python train.py --positions="rope" --tie_embeddings=false --z_loss=0.0001 --train_tokens=250900000
Each number is 500 + 25 x the weight over the matrix's rms, rounded and kept within 0 to 999. Layers, rows and columns count from 0. Numbers have three digits each.

# layer 4 MLP down (transposed), 512x256, rms 0.047, rows 271-307, columns 128-255
541508501492480493524507471474487493523525458495493454510483496493491492485522512488505493514510509529549499509531464493483504512495517477489527497453513520497514466478488511512511546487526487472499525462522511559472492528464510510480527485495510503454467533486556521542564527530472536478484480494466504516528497474486503517498512535484509524527490523528487499503541507460446471424508
491480436454497463491474509476543468494500520496531508505471462490470531498519500501519538483502504515494539475475480489488500545494511508515510507494521497475547513506501535481499512528522486517500510526487512536516547536540458529531516478494475498508524490528481472489508458514503515496520489489518525515505537478522475536516512516475507475472508473526515486447497444520505521519466
425518503489461514474481491443464502490483513480538556488479485490505452503463535472455486477443535493540491480494490528462512496498471482543507474549471490480535526515519561539521501508479469499494518496504502512516509462446460500508502555474486500486481457481503508525479508521502472478466501471493497548538489509488487516491501499518529480510486539514476489486449517479491479509502
456503490445497491505529510502489483535491467504506504512487467481515525496524513472537484472491490505493470478495510499530472494504516495451496475526496458459490517556498511500501496492502486502521482500471506523522479479497474470523490495485529469488454508540505518508514512455522495492448489507490478515485507457495486494503499511548466495455493516527475523493507501502510520520504
515527514524530488503497483502531529558464521463489511544508513507534510502546501507504507492499510508463492485513533501512508521477482521515482479499464497555475491506498515498503531483542500501524448529499481489484487558536497506492528496489496499453484502522514494480485502504504500512505491470501476506512533498528503486529501545489489478489472427511545488516462492530485470490477
505500504489511485535530519484483477527516525505519521490458470467513484502549483588508482499480476491493489526510446505519535490501470508575503533530474487519490517523488515497487508483499461522489494514472478484569478505462518494483451527483517524516483506481503493530482504495462517488484498496472468509489512530523494474560471478490520533521496482512507474530461454529459478535503
480505458453479483464505539501489441479529504477497505489477521485541548515480495480514497499496505497465444517495492562500523506507545539504503503482481501484507496482469488501473502505530481552519461508447489526516504521492482502461467531495476457475495528495505520466530537519482512462510486491483506454458517439521557531523494456476493482507495529487506503517533498522488534474507
495510505486483501523493547493497472503508527487544483496503513503480502515519518492509489547524515477509559499481493456502484488523496479506477479527483489492484550512490513540499496521467485499499514527518528503457559510490471481512529508494519480516460483540503478521509492497452482491475491498495490499514480472517495519530552468468544516467514501486514474468515548451490499482482
512483490494515453474509547475534539470549492550533475520495485506526515491488513495550516533490495509491536473559483489455466552499527486487510495488514474491494495514501504461495555493466487521511476521497561505504474481496518448512489516523478500480510469499429510502480499523491526494506451551480532480499500469471471497471443472506481439483452458471486476498531542481516550484481
541498513458504493495513525507526553478500518510502521511552530485470493500458497476463508474480506510495484492478500482518502516513466526476509475481484451496539473514531503481484522510511476538533487428501534475497468482455517524525486461460464454467511509477507540496478504516512508499525464520565488487541515535545479481505498501491560529501507518530471497555478507509443481503470
510523522509531450507527507493504538471468515485521491509521519529493513500509476477508499516511488483481513545483496493493493489468516525461482535502545578476450528435490457522531553522512521524540501467493501469513506488499501504507512477559460526495431461542488462520524496534485522493494517461540482503474511491493463469474466493489497519450474481503485532496512504496529537438505
514545502518526502460525504563536532479552510484478473475461462510506525502530552469490464444530508449566545502469453497461456488452513499494553504492482493508503499492548491468541480497452523483511518510509505554485494476515484503464535515490507549499567482530519478477508513464533478505529490498493527491490509525484505513508494541538537458501517510522510508496544548518512567486492
463535486510484486482469467485541505502507501506508516502496500517481473525508464482479497501490507469492473482544468518511470490540493462513482553506483503503500533497505471486513510504500489530495528497506498537485470497499469552532466531554481490510554542478490487500490516514535523516524514541488463494467469478457497525485571500505506524488540531477509497519477503478518504483530
503487479531520511494500444532498518484480514507531500509493492550508485537524495496498489552492479475527535507480554498483519512500486477551479556520546506465530543546525510496511512502503491530514535513516528491493501479524524491503503473490506489457481504494452480500539507495468525484506491462494510495512494491519460505474544541524491518498444487496488466473480499512546507469494
480533515505502515501451523449480512516550503499515505469500472456505491474504513508502506502450473474535495483477492476493514526487495489467523466474531530481492475481497513490479475496501509482494491493493465504482458477523496456525518462512479464462560483483502506474493492555499460502543468495471521489504544550473511488472523549491550504485508502466462494519490482476530506521460
497462475507428507531494472513450457478484508505473514488513530508490516504519475505516519513495502524421489517492494528517445480515536538497526523483532476507526485488490490466478489458535499527517496527461454467481504511488497475473497517485479496472477513499513496522516492472493508485496479497489523530495512479492511493497478491505473498488493519461478471510520471466482512505532
539516489454461458489498498488462523497476478511506476523479540504480480501503497485524440438520520481516493527504463511515484479531493500511510505501519504522506517465477468476464489488480469502509506531505521491503500467505493496485503471477506508522471503528559493504532503534504488485495493499530446484509481495550478493514475462487473458537479487479461470517447514558488472534476
517485520492522506491526502522473487503528475508504525536512517489528485516484488542483496513485517471501490469514494506504476475505493466529488466475495522496530513538482504545527519503515518531480499465530504547462526515513544549485504501540484491499474491500503477481501510465473552525493495494504531467506483458545507480498496446526499489503488511492448478493509520462497522470465
517540545528474493467529533538500520501473485495530506478478511492504516515555521466506480507505516487538503510504485531512488514493487481521461499486525516510447538491507523459523472536491524492490523505522524506498544472483491523499494535475505498502505492484508515488501530505466503536536475492524503455440491519501542472516579486502508478447479543496505491467493450513524445513492
467485495499480528513471520505478469451491511504512498481506512489491525484480450499525485498501500473462486507500487495500496459477455496513524489552479503448538523505525506492518533535495461486531519529505471498513489504497520511499508498469503479499483516505492484517529486468470521527469503528509494484542495494474524539459595494488533463545480528446482518487489502510475487523505
481541488511497483538492498500541488501524512505512504487493542477498499509487525505503517460488493486487536505490467492480538519474477507486506529531481506523462523539513479538514516501512496493487502517492499511549488531456475535511514511500499497495513491485495493512521514472492473520501501487497513538477527501505479530524401535527496482508513520465521483485483518474496516474541
491493518487475534494507508508471534511509477476479520550544555479526483544528482553497528502460501509528504499475517516521505509501521479553533494519487483504462515489528534461523503503494483465490519497478523483550533510507501470490514480522489493469464459485523526502489521495512485527498516490566512511444470555502510487469495520532503494554502493578503483471489506463501520515538
544515443485510517516539535484515514486482545509538522509554480459484510486508491512504556533467500514491494470473546485480506504520519494524474511557497505539540500454497520513494536507476516477494482520514538492473524469505475481483501514506482499493499516520476534518509458513478539481483514499530473510518537561520517487486417520497500479495498525486489538534466520475525443514481
491517498510492468513467535547482498511494505441473486530470494476499459482524447520486512477544487456494509475461515503500499496509486508506511461501481468504502471529513519479518507486532518507470529458487510491535577543568481482491471470450503494524531454496497482539485498530467463513493499523484510481506520469505516497513594514486506531454499493496509459490542480520521550457530
492546520539488538521542516515522505452518540538513497471563523535475471477504458499504456551493480511521536519512492528533465514551479490500533533483513513505472509537524498525517514467492484517543498507496522461513475455563502490530478518474506532463492476483494519503517478468484545490477549534508509539484508452512523496482472506504528530454502515519513489526476510475504538431539
484501475523451529517548500516507502499546452508529521523515517522490483519501500508475511520532520559462468525494500559515457463511504532493497459535487485542486483495491456474517545511523501539444498483531473488484477490536506502476479489546546509497496493459515476505498500473504504493475469527534490469514496523511515494485523519505453501517494520495480479516489542524480457504502
504498484528485508520486551491492527490472480519519487473490475548507502511537508445464496482491500480511502511497529530493509503528523520547485560499504493542478496504513540515492510513542516543488463520504489482519469521527511471484539505472510434543507514489482503503520520506517469481475494493474483525465493493481523543444412477504466479438469486515538568513503509483491471470506
528517517450441528468525500532504489517531493472509496493536479509524473459546476510517532445487525464516497499512475523532464477523499502545521526488470509520536529534523520527481508543497505512520526481556508491482559520504486521432481574483493523530500498466483531546502466492452530488515505509517552508506498471495508508512543496494493534527513471480480501489495529504480509473505
504492514472490473492483534537486535528489495464515471479505483524516429479511462532490515540533477499475524501478513529500489502527489489451468462487517524504469450486498487509539472479486552452503463474479507513492530527543514522489485497497487539525457483497503510544533452509500506484515462474530522526471476502530571507487447539502512491493505478510526479472519548473505515490509
497510523483488488531483514491560464517553476502494502449516508511484501505498457514547535517547511515516494472508500541519477519476496513469517511523549550481516474418505522470466508493452476485519535524498503483513551515494491448498500524488517550491475473443546469557517488523505493516497462503509502497513503546502496461506517478426492484557501501486474470487485538496492515508499
518439511533498493490520468441482477530476451525530486462514506495492536522503489517552508499487472508453518488487523452509485549508453495476536504463532500489473489535531500529462481482519508498525541549436548464529526522508466472503489509543475517476506496514504545532491485500481448498529511491483495473538484458525540491484544506446457519501462421524498516483529499527494513467485
476488491498512462528510556484503504530513450458502500467548505480505495510518488475532523486512479517522459549503530505539465539548493496462515503473488499456528511499495498491520503518548487516498546531506494524508484492496516485501486507515472538555507485499488505513514485475543545495465445492546449530508507468463476493462468506521512517500520492501493508466481487461569495466460
462522460493543533513473515471499495485497522490554484496555485509467520485486481501532499539500489494484500462516534491484524475559492513491514509467468471526526524488490525536500521509465500431513519476517543516530496510515525507547471495480471488526490520480542487519494501462473518501499475506518461482495480490501507529507416476514501518510513498510547471486445560509518500500518
506492517486469500500492488499497531488463531518492502539505490478511502477539531502512510489535505502493534465516499552527508483507520498501539476514566514460533506455494506466522509460503507520507475522503503534492500515515507487483479482486491482527497509490488491503548531524485509453488449489491528503489483493465513509474466495485493513510532465507473509479535513513509499531503
504467532470518586489485474523506500531529501488501520509522502475534482530466494480477533520488506482545507497480497498465506528522475498497553524492469501494518498543479445486526498496512516479546485542549508502477511551485521470494516456519433449472503516498517534527531528507477468483479503491510522492491490516494532498438548470481513521535519466492436523542516508507461575440482
511517507494455501509497510505502494486530506495503462494476510482551493475547532455493451523459515512506485505508516506483482474500493509484532489467534500518524469474479537479521513470553532527476460488489458520458487488525451509506482515503483510456476498523507499511523475507512492495461540488537489510532540540530501478514494504492473494512502490513478539522507490504476532511500
468481477547516473472519526536531499494506514475521510496491467523485524458491505532544460476486517448517547468482500481508520495497489481521471521505547543488492475553509483519500503470501561509517466477484493509502505511476492507528521514495513493523439486542470530459469488531472477484532451517490510527503504517497487532567540529522533503507505507508500455463497463508505514484496
# layer 4 MLP gate, 512x256, rms 0.052, rows 272-307, columns 128-255
473483496505489507533488507497477494522505542526461449535462455526534513500504494453531517493536505512475518447522452508480489514466503486492540517483488488509548514502464499459508521491477537499517485473488451502491513501527499499488511523503532459481511499473520490509514475489468484497535459507472451481520498479453475463490501547519468470473514507496509469455477469524525485532522
516475530509559513493484489516517524482498466523515493538495493500504524520535475506518552466547454452498521525484510481489502481513500545542518510474531512486526517484526477478475538499483515501473451497512483482478517522480519493494551474529499522507526502510499507476539540487500469467516518497503493470510553555528525466506526500501496505458490466483545503473547522478483485500502
513507518511468533488493476506539531501492492456475482492476519486502490504487499520476562450479456514526482500504532513472478505572517465495514510523474526561527506523471475528538480521471534482477507428550499512492488488548478494490503477533505512481518479504511459496488497528458512516469503511541481485533504512469501508494515491510532492513524471500468513498517488511507523501510
489473509496504488483538535513490513517545505513502497497470519488472485498508489549507488499505507505513482515461527473491458524500466461499498461491507481523481472532541495478519494515473495485489498465517499508468503516503472539495509474451531561538460479515468478486472552510543478505516491519548535492535456492505501519500535498504472463511502503481506499475516512540503499545478
510502490487504486487535493490523509499507504534473555457487498508489535472513523489458477476508473526508485522498515483499498437474490513491495502527478447489504476501456508443488501497499471477520508471520507464533465501504510482494493497572546484492444502465520518518476503494504544454475465500477481454546538517544494498522484488514470498487499481488502531491515501518529479513512
502464491467501496490495519503513498482479453492497464478521495460549511491463535490497492480542481498502494572481491501463530503451475495490510506494429494489482430511486526506509492507516522459473456515487502532455526526461488508488499547508456540464546492508433509512508517507494509479497475500464504497520514536510515524472499501534501457520534522455488477519485515494473527510520
449510476495481486562523518476491502465480525499527521493536503477504518492541479497514512500499515533541538528526512517459483507534520474548457492520534465516478514486531496517503475535493502536545478484479503513470470482479478511478529486450506533459499490506488469476484475493494495521528479486517536481516491526503531498468511487502515474514501511478507517503497522511498479500558
470493455466467472507478499491488487482509511572474536495520431486507505498541521510495471508494451521527460519480526482448487500471464465524494511528490466509477473469506524548550533494501499490461450520501473474511521471511507505507505446567469482489509492501446484505492484514491489520534456497472542492489514524499506527475510513519530495492471506484523514478488486499469493458518
482519487529529495469519510525473462534485497542462501503498469481509512505516504522498462491493490508502510485515484520475503482480470487468502492505500514497523517526463486486513507470477516484495517524465485497522473518511530512498490519487515525576490512510536476542504495504466476480514481493506535532464463493510503505444501540540511538491514508434493478482512451495474498463521
450485483474518549530478528494518528523479503496462516493477477484469517517483563453503485476482530514490509483475495506511471498516454521476523486455459506493533458489476541485496521488503460491499464495543490515484477503515459514478440517463535497521504511508474483519506517460510475458520451483500494464538495494540536495470521482500481504507494493525503492484459471522508489502507
505478512508493523542485495554493500496546518492456518508498489493485511482565499498478488443519527495517494490462521457474460452452474478491540520465523503507521548503486482490503491498520515498471487523458522532466490523504489488472451507507507512497547483530525461476541522486518479504509519474526508474485483539535542525474517533470439466521528448504488523506526518542497482534514
515498521527490469514470502496548523520471542454472498531474504464481497481503520483446514513477530451563527440468506467461520477500464478527477505484508502497497503501505501465497514528475453530507472450516480517493511500475472474463500512523486504483505521482483510491490495517526479491506477522505506489505520517531553521481514521521509479455540510473519456546473471484519456478516
456519541469512480484500524519517533515460460484548502523494488491515495506489471477520501512464489559518510516500451490547492495506517498520513468508493495502511487502524503434493456519469505473511481491507456492471543510465505515479476500508516470494543535524536504506520503470509459527540503535485517488500464454513487509518492476544490496533497497493529537470496494488476503484503
484481543504551537470471471519491508522484503547464492538494460500475494528481537437477556485511493502495522492536493513492485485509468500546493470452469490473522509522538442502483504507529504512507503520464463529480531505490469516495500544496553553535468531481479512490519513526517517479568488490527501482517498469524497508542542487483540452426482475503484480460515496529516488495523
471488530510489452526555511485492509510533530514533493516499505505521477520501486496536463530509498528496521514515488477518517504487512488504503500502510515528538486482473486520494515482510517475517527505516483464503519480507489504517497489467511496511477498524520488466480512521526532484520460497519480512519510469505517534506484499498480465511492531517547473465520523500514464506471
505524501524532517513530487526509536482521554548508518437450455489517484482466477500493475535518522469533486496505526485483484489460526502506466505522478513532458514507511479515474468489521501492491507480502493517537486503470526523442453472543490504500472468479480478496489506496475501499540485528476466448509494530544493499478548476490547495501512488523525523500487448460542506548477
487478481505498570481488507494481503523473513508491505527490521503500524509474519482508483488490484479464515519490494452518486524487506460455458526524513519507511457473509500441528502522520508528480517510490519537484483493490489485515492515477511472545473499493500537510488477511496542479519505496490501517476532539508461480496510509541507467518519515476509471567516509524498467513459
539475556537537495515503510516492477520535525510519474511508510472546487515503499510498460442511527545498495527459495485472488515503461484552489483509470480487485466454508529473465473494548500482436556489526503520481499449496486444485473501498492552533481460510454509469530552477570520514490476484563536448542511472498497496494516488546464499511535501547467560530488540523520518534519
471421507479527525480508480488513507483501466513492440511520445498507482511478507509473542522518486514466519527510469546509536482499487526481471499513543489500539536514517495497521493484509497554467510501525506514556480510464465499493481427512518477567503501471476444530494569527478521444552489501499532467479463491462491474492510522494488495419494498447508474502491498565469508504486
496529512474491488495493500489536497459488494513512507489503496487478523476463507513483507460448487542455533490485495541501484501501506516543491498520527484518498499499490488485472550493544514520501528465502527515503549494489496498467548490463522502480452509518506504506508491522480500542501512549503500538489517523512523494490524536531476442549500491505520515512480474528481431509517
535483524518524500501511497467501481481503479532518503461473445473493460479496516476493510469531510530508497538479483505503522535529438502509501495521525496473510521505512498513486494538525501499487485505479481509528502490494456517500536492535498510534484518480496485485575533487536538496502486526495484507504490476510538515476553533479510493458517503485494489510510494508461452488482
505520499495467461551485542531513499523508492460524466486499499509492454522513546536460480504510487496514469556484506519500506496530472476511485447467488502509498463445502493525473523501501474485460507527480528553521489537517508480538537499501512503471472493451472452522468506550493460559518482480477492487544504524528510474460520508500496488512523498536525484496487464508488465577486
512527498496451509551514508492510483484523498507503511518509468501514479483515510486494506522483480549512493524516494520464468499492508507478483490530525518509501478485463449501494539512517516432538513515483482488532472485454504527520495467501477534488514558522467520511479537510503519505489473489484491476524510496520530490498511537507508511505519469492494506474442530470482495504511
506498528492525559537485464492493514517526510548484489484498501506504491487474552503544478527475487457545535538470501500467481464504477530495504490514505526484502480536492500477524514494516527482516494515499493541499502496513493539475554518481530474510548505503490535478507483515457470506478521482508512472509474540497492497497552518493476537498470497508499518472519511551503541513492
497495529509499519513506462530478507501479491521477477501468520479469456498485503446528458516539520481462526511518515522493490510475473514506529523504484486475477501462478492491470527535537491533492467467488478513505510496494507471458437514513514493476490473442518539462550535501537456484505485528541501535533525503467495467494475503496484533462487449501508538518465499545516555480492
516497505502491512517503467499541547531508504462466473497471519530467511540520512497481502474540482461530453555450440473500447495447488477460484495521506546529462501521510491494480509510537524474483475519509513512444490470509473522518465508468488481511493500490458494487520486480529510493511476513534477520529489498477501521485503519519490479499502503498504498487507494533516503473471
465497502500490533449547441507486521444529486495455499520467509461553494427506521501508555476494485524514552483464533520456479472532458510472493496517455452519509528493489474458491466511531528511503456500487476472469483478525507485445478520535515481464496488442518496515457492496467460446485471514501498468533508488463501519496499532519526498448535468486457500534509500527491533552550
459468527525501488495447488510487490488487517473509479517468490487493466515510502503472507519531504532516519463519487476471522463467511505486477507479493521522468479517468504501495495510515465496490466500515483518493510476503470491502506444521503500522494523506473504490522489506511523466513459511438510473507511534507533507501523486513486498519492481503524522497484470511477510465490
505483536490543519483553526539493465496482478521510515484483510510509536483506487504490530508521510496465512488531452520513507515511446493516502547536501529515510505492531552460484520498519505556499531546500530502485527514495494519517514489506585535497481531496490489462502513474501510507474520513497528490523488442469523476511509498477475505474489507514501486498485462484458496495476
541509490459502505532494535525499559484472487462502452528479473495485525478566479466520478494478500498558484527498489497514512504481531438483489467529439457493474482480474445519532536527510499436461479521538479501464491481498499469467524537496470520461498518478508543490492544485511468524502451500484484486513486503522537462521537530510460509508515542502494518504460511513443488536520
495534486497488549542494485498519486515459511505506511485468477482484538514471522544502488527527511493445451524444457419485436496566524452518438505474504514450473465504523463480449492553552480551477483561470518520537493500490562513506508471523518508498453491531517486501498531437495468518511476512528480484528492480486510466505530495499512516508462490499507500500487449496523481526465
489474489444472497508493469510509525478485524519498521509526475514473500538511461496517493508530473479523468517536501492485490457389527534463506472506500452504459519464539519459473502543520462499459453506463429506483503527527495499513488496528502490506491500500542510471508495443536488482504488496511550513552532515478526487488531475535541471512516520508540480488479467533521507533517
504505485491555492527479518492487463457516521492529465493473471513467548547472502492456478515491467490528456487528479533478475482477493512490470480452487478528531479521508532489524526506542517491533477487462453516503471510530520507497516503498552509516501529460549521483494502517518539506495493490569469527475532465538534530504518462525537511478535522466502478514490507507500483479517
476517473537508506556445444550520489453514513490449473506470485471492529565516539478488501485484479470547479543507498514471535485459483458504509484530525508494474497532542465518490484477524491487495524502486516544479507478520498521483495529522488512489460461498503514498491481499490524446531522517572525497516548513530483476498533490484515470462513488533498481487497477514500449482484
505482536535513524476497491501494496480483487501461551499514492519467524555473485518511517489509484468510532526511490496501475515502494489485519475530522485509496506537520435502512487513506477471498479526509498495482486523492509532484495502505518502528500456538484483464502531504518552536529475524494511453495493445514508506497505463494504481485506485498501527464473482510538458492499
507526511508502482503520485503506529543478519437549526478459458494494500478527507475518502530529503466536471512478471497454502468528452460511484473517520536499465486493523535510513546500547505496495493519490484498516497460519490485549521498535525551523482447511501532468473487470526544484508485475517466487488524469474553481496524482533509488494529496498495512494477517513501493483467
# layer 4 MLP up, 512x256, rms 0.0495, rows 272-307, columns 128-255
493462484463503498485500513499487538504517525506472463513534516498497487472477492527498480516469503493474477496540535513489497476490487487501445487533532508488523498482504505452477524516518494484457440462487519465522480506520511505537508487517484503509561498449541512503527488540529512516462482481500477502506464514502464482496502483484439486488558457522494444489478511511470480518506
442483495501505457498536552471501499471533472510513506507457510535522481492525506502500537482510484473520512525466533475461514480518490493465470518517494472521528517549486501552492520491502526510491501462547517515536509508457520513534487461526485517498478497512479512535525497505460514457497544511447506510501494507523482503493516502470500513463478492481521498500467548428480472534530
537516489484541458516506537498460536511551542515475497494480539546523505522496473498498496522516495560510516483477460536512546514509496498499481515473476515505531497535520522491500468429515446506499485478480472468458514518525528501500517500478512468546461520452518470533481497546483461518519497488472495516467485474531484504520497509503481483456500488488567506480530467484512485500469
496475490433521495518485524465484512533491507511489509463491431500498467520526496509455476507503520465545475544529518500487514538490478509493510533508453479478493470501547505544491509463511513500514510497583488520449522476537491514515477532517471483499498517499498503492495491488468479520517513487463475530502498482496494506484542493496507506513489517492514487475450489529502474511521
497511506514456500483504467514503489509512463505475531542500505533467503469452524455464510533470523507513476487494507516466471501425490501485499470534484480515469484524462477534482540523481503525540501456475513476475490533510498486511479508471493550525489464450520481474501490487522539527521496530499531475517533486469478493464523506492523454452463481506494496475502516530494521505505
468528502511484514517502481504519450486471479480522543475482490467459526475506525499481504511513510541517476479497466517507516472511512495513496487525508526516518484484470487526481468463459492492520489512486521513533519520502451501475500495500478525484504541494503491478539492511508515522480519461556473495511498565563437474522500527525522474540495501536543544502469495502476516513520
531486511504487518503507485540455521533503447492493502519482502555467508460476471490503527470482484484473501459513511497497485507529500508462557488496498514514518470478490484510471495527535541499519516519495526530474523489532481539469528509478498509513529508476524555491484516520542474561522514482461512495500494509448504480509489544500466489482509529513431515501538457522507482503510
495477491478510533494490529523484486514492497526491517464465526493483525528479487443513477514485501494473498475506486523546510497528502526466509517510524447471534510488493480481474534519505479516459454524507496510531502466517490475514515493536496517503458534489536466516524524500505530506529470502498476569522506482517521501496498525535496513487477503486482523505499447518478469472526
544504490477518492479501515487480520542515512551485506461489467544470508500491475468499512534549484513500531493460522512491484472455472502522487515488522531480507519528499500508499477497501531500529493503475454493521490501566489529456478514522528534494460510482491505470534507547470488487479541489563525538491534490519519525513507514474499530483509499476515509529527483479491510490495
547486443520541478505529483490484522502500537553532496493495539543478462487505490500504523513489509494473489508538531470479460494510449508521528489497511590478502475493471532506541551485449479498466476481475557498467489495469545507525444516498529477492482494466470455531536535488478456500495501440498475513508517555518485515432478505494456455517458537557498449494518520495547512482514
519502486466518482471526511489530531478520453495525508493516456459476554492441529490551506476544457539505537475436504472504514481486507490524543504524445510485517519489510532441511526541500535503537506533505458494476494492529497521477502460497489529492491462521485553477503481510450514526520528497509544464510504498484507533547529511512526532535484500505534514489483487530539475481498
515491511526509514481509487470469476476498506541518498505513503579492462511487519491474467498493445484537469521517546494520510513456483515435503486477510518474545470537482538463475473533499470493506488512457495487506511485517466486526482520513532511509498491476559486480512500490512545502555518484513501498518476504490489484474523458503533509525494498534538473475464516556522515502477
515527508514516489486504507509527497504496527473498502532521567490516501452507456506497494552514512497504505496495462498512485532500521511489489512532540536501499478457468496496488492476467539508535483489512479476492514520508502499495490483531498470507532570469527521515519481494498499504507481497490463530500479482469500499503493524501504503480509503486469476471478515532451555483502
484503460484503514491493503467480520540509523510507452469505477521481500514465503473469520501470524533494537490469464491481493550506462499482520518445543486495511508540537471507509512475531496523463497511486507499469526514525489497505451507481481513486497521535501528512541479548454478469543522503515479533515482506507490545467500489480501504506496499497492464492518477454517512466476
482500493486523477473530519483537507506502517471505505498445499472491472533488495501522509498479487527540497504498513485456508499529497485489488496467510531540484492494462493502532515476466524511476483497499519529486517493511470546529484496509476500496471456498534521476497511537524497521515453477512480515536478500445476526520527498517506511496542487515550482498509518558521461502470
444530485500456542536557491515540461540524458515563514505485480475490524504560493516517497472533543495474531512498499506453454549519496508523469495521472503531480508507527501522493563481496511450548488490485485512465477497490545492477475471496496458481511485490486535532499451515514496494531489517500537493491543524471463482488499527497474474512483502504546468454470512494515519513493
525539487516496459548556516473493499495510496522511500496499534535494499459514511518458472477494530505487527483499515478476477491499500511548508496499557550464470487518514504509496502473472570528511509527469513508500513494507515514485483461468480494483524499494477496490505552522486515450479494534469503485493527504486501502544492528465449493508493516521478528513507461480493522497513
537507502480467481483497520533502508513486482520512492501500490503497521443479495533481542499520508490499477513523507478464483497495511453479518497503520519528512493517481528542483473519521475516530441488540552447506472517513521507486500491496504494461520500532485490495510465517478503485547492491518497533504507531557528523489519484482547472530505526486532493508519471499527545472463
521515511456453535526525518499469527428475500497487486490475492523499517513511508514495492519552494474506477497500509493552478510477547483508471468541500487481510462509462479517500518495488506446479534483498503454451484501502491489451502541510499517526581514507558516476476490507483466508485492474527479505506555499444501488445500483519515517517458522520478470486505530496525461511478
528519452477456511504436470496505508489519512489489499500522480496447477490517531495453523504513488498511541532477534494529483522503501523527516474532506492495513466508539518541449482475529515504506516510491534510498486502523475497500485502514474496480496500524471537460519495496504541470479535493496490494508515504536485494478547495508523465513489473493526519465474481517477501515491
521490483487501498496509487436471517508510504492497453489503499480540459493478501536489522517544482506476492484505552456487532465511463551514492476516528540495511495518519536471522426529474521496523535521467497493522494487500489534477509521539462536530537502466499465504496440486504537480474431540493517507473495453474494478514516517441497561478477522497525474472490515482484471472500
486470522526524506503460453522433506524500520511501481523477487511509485522480510497496482472539482515472511486472499498517477495466493493513467513453496484500474501485538490467482517507506508536491507479507484509520486533514453466484493457508541525526484474523486441491512504501505482540501485433508499486507512477517486440480526466513498506482502461518481509490523493531495521493473
492482488534497526526493516459511542480522476518497479528498511495428480469506486464493530485499488483491532474496510477468498530495518486492511508497495516495501517487506500502496496487507493460539522476497492483506477515461526504485493533480494520497480531427487509510511488533530526510492478499501492544490480490456533504484486485536524480570459490516472507500506501482532451474497
513480510494497548488468505498492451470501487454522481500518518507543502483521482516491522504469456494487543498473479487498505545501484480490477501496451503524544523495500533512503504525480518481526552502501526516496477490561536467477495533498554468483510500488485516478539476544536504518471514488494472543465469466483487525499498525465515498510533531531509456502482513496535516523504
509541565503492524559519508524550484461486499484565541520504494512476499499494504506519499502476484529512455475496500505514502491512525488513492500465520489490499520517457524500524460543553444545507490517497542529492500471505526492469528481475509520521488499508463504478505506491529495487529525454474545474505457526508511536529500521534513464502477525549493486536516479528545489485511
485490463523522485485532491455490507547513495531499460490498521527451499487458518540460542434514506489529455516486506470484466514492433508458549480507520526498501461487450484524447522456505515536520506508511489484516493517553530498514530485511517464501473570500456446505500530476516500517496496524524473508562495470505513518494493478520527482473515519486537474538520528531412517471484
526528528524540492481506493500506462494496539489504513481519511510453528522487477477423501506482508460530527490469472560513518518546491494503505499508528463511491534530481503492538531473498484528494540519557493528504482499505458499524514496496499506514534465469496435471483506503521541533485503524508552476504505434492519494556503491476515523509522497515491512471514476487506500521553
503484487542505486466486518501502524461463507491484503538472524552493499487471500467510481494462511450506502497499528497505523511471489527507531488539501493481518526459530503502540480489450489467460511495498464473510521545514493463547538498521515513540499457479511482533527521473455492499523463469509482514464489524497498521544490498530503500522526507503485472507502482539505534495501
532471535475499453499525520513518507529523473459498523503508501550528523441485479474494449545477493482525494500482475496542473537506486507486495483544489487478495502499502509543478533504495486473512473531446502498517491531512536515509496517513487490519470493547474519455506501517495483505497508470465484490453499478493493489478528476511484511485533494533491502484466488484540504485506
468475461479529510485526532535510500550505468492547454509501517485499489478563468530493502470507461455494534458473535449519492482507524471523476484507486533483480510525480509534517497523527553492560506567516527538481516472490500491541513475490531507503508510519490537499480488507475476510502509506502550483515492490503531536499526460498499494481515465519514446521486551513504485481501
488540524536515531463541497447494475470496504514487522512475510502525453546514481514514530505502494467484560497489551454553516501485491476445506504458530518480512498515518506498556535517506500506501501459522477505406502532561563503534433511504548504487529508495522471480517493528464494520497492471575535534538485458484483501489496473502537468480478477448503447489484428517490509493465
525507501470454469488479508486513473513510486488547505505527465499471503519530449531496486532515460471514528524535489506465520491448513506521474485483473500539515498452501467482516504518494465457501465500489457513481519498496513520540519517472470473528469490488502506494482485456516523502506477515516498529456553518475457490528509468484573504525523517514529508475464508474476499561522
500454509535469524538500523513519560476500470505546483503520510518493501503489507555538491504536504471483503492529510469529526494498492480508512516474515510506550490509522520467487493496520512455498522516553482517504510492547512471542513495510496484537508498490484495480521502529497522510538471484510501513529506506497561481463513482481509454467461529468492492507520501443498535503458
544510487511470525527489469534498522480499528446477507471500499527510547480498566538507503464507513489524515488536523471501455505504548498455531524464509497506522485478478505438481474499477466470511516520481471524508482538478523481486511496500503497491469464538529518497505455510464517524520505548491556531513462461488508495433503496486525520532491454488516462510511523512469511513457
475503487505468472478481528479482515511508500504531483508510505509478512512468521532473460527518492520514502537514496468544557470518543555509506483450503499535519565504511504516491491505473485483505535462534473538483507547483505500513446547493503500505476508529490510508498498510493502497543519495485454509517534499498516517493497496506500535476493501454523524492442505470509495490514
485536500524485461479547549462509466491461462495521501441531508491471521514467507484518435467512494471515510476536512510514503564482422480540543478489500494499488487480506463544473523515512478530516507512496497548513502529534525496490495521498528485439493453554517549490530524498525518509520472474480464531497476522483512542496510516483525488466532521512501498492478487520526565497509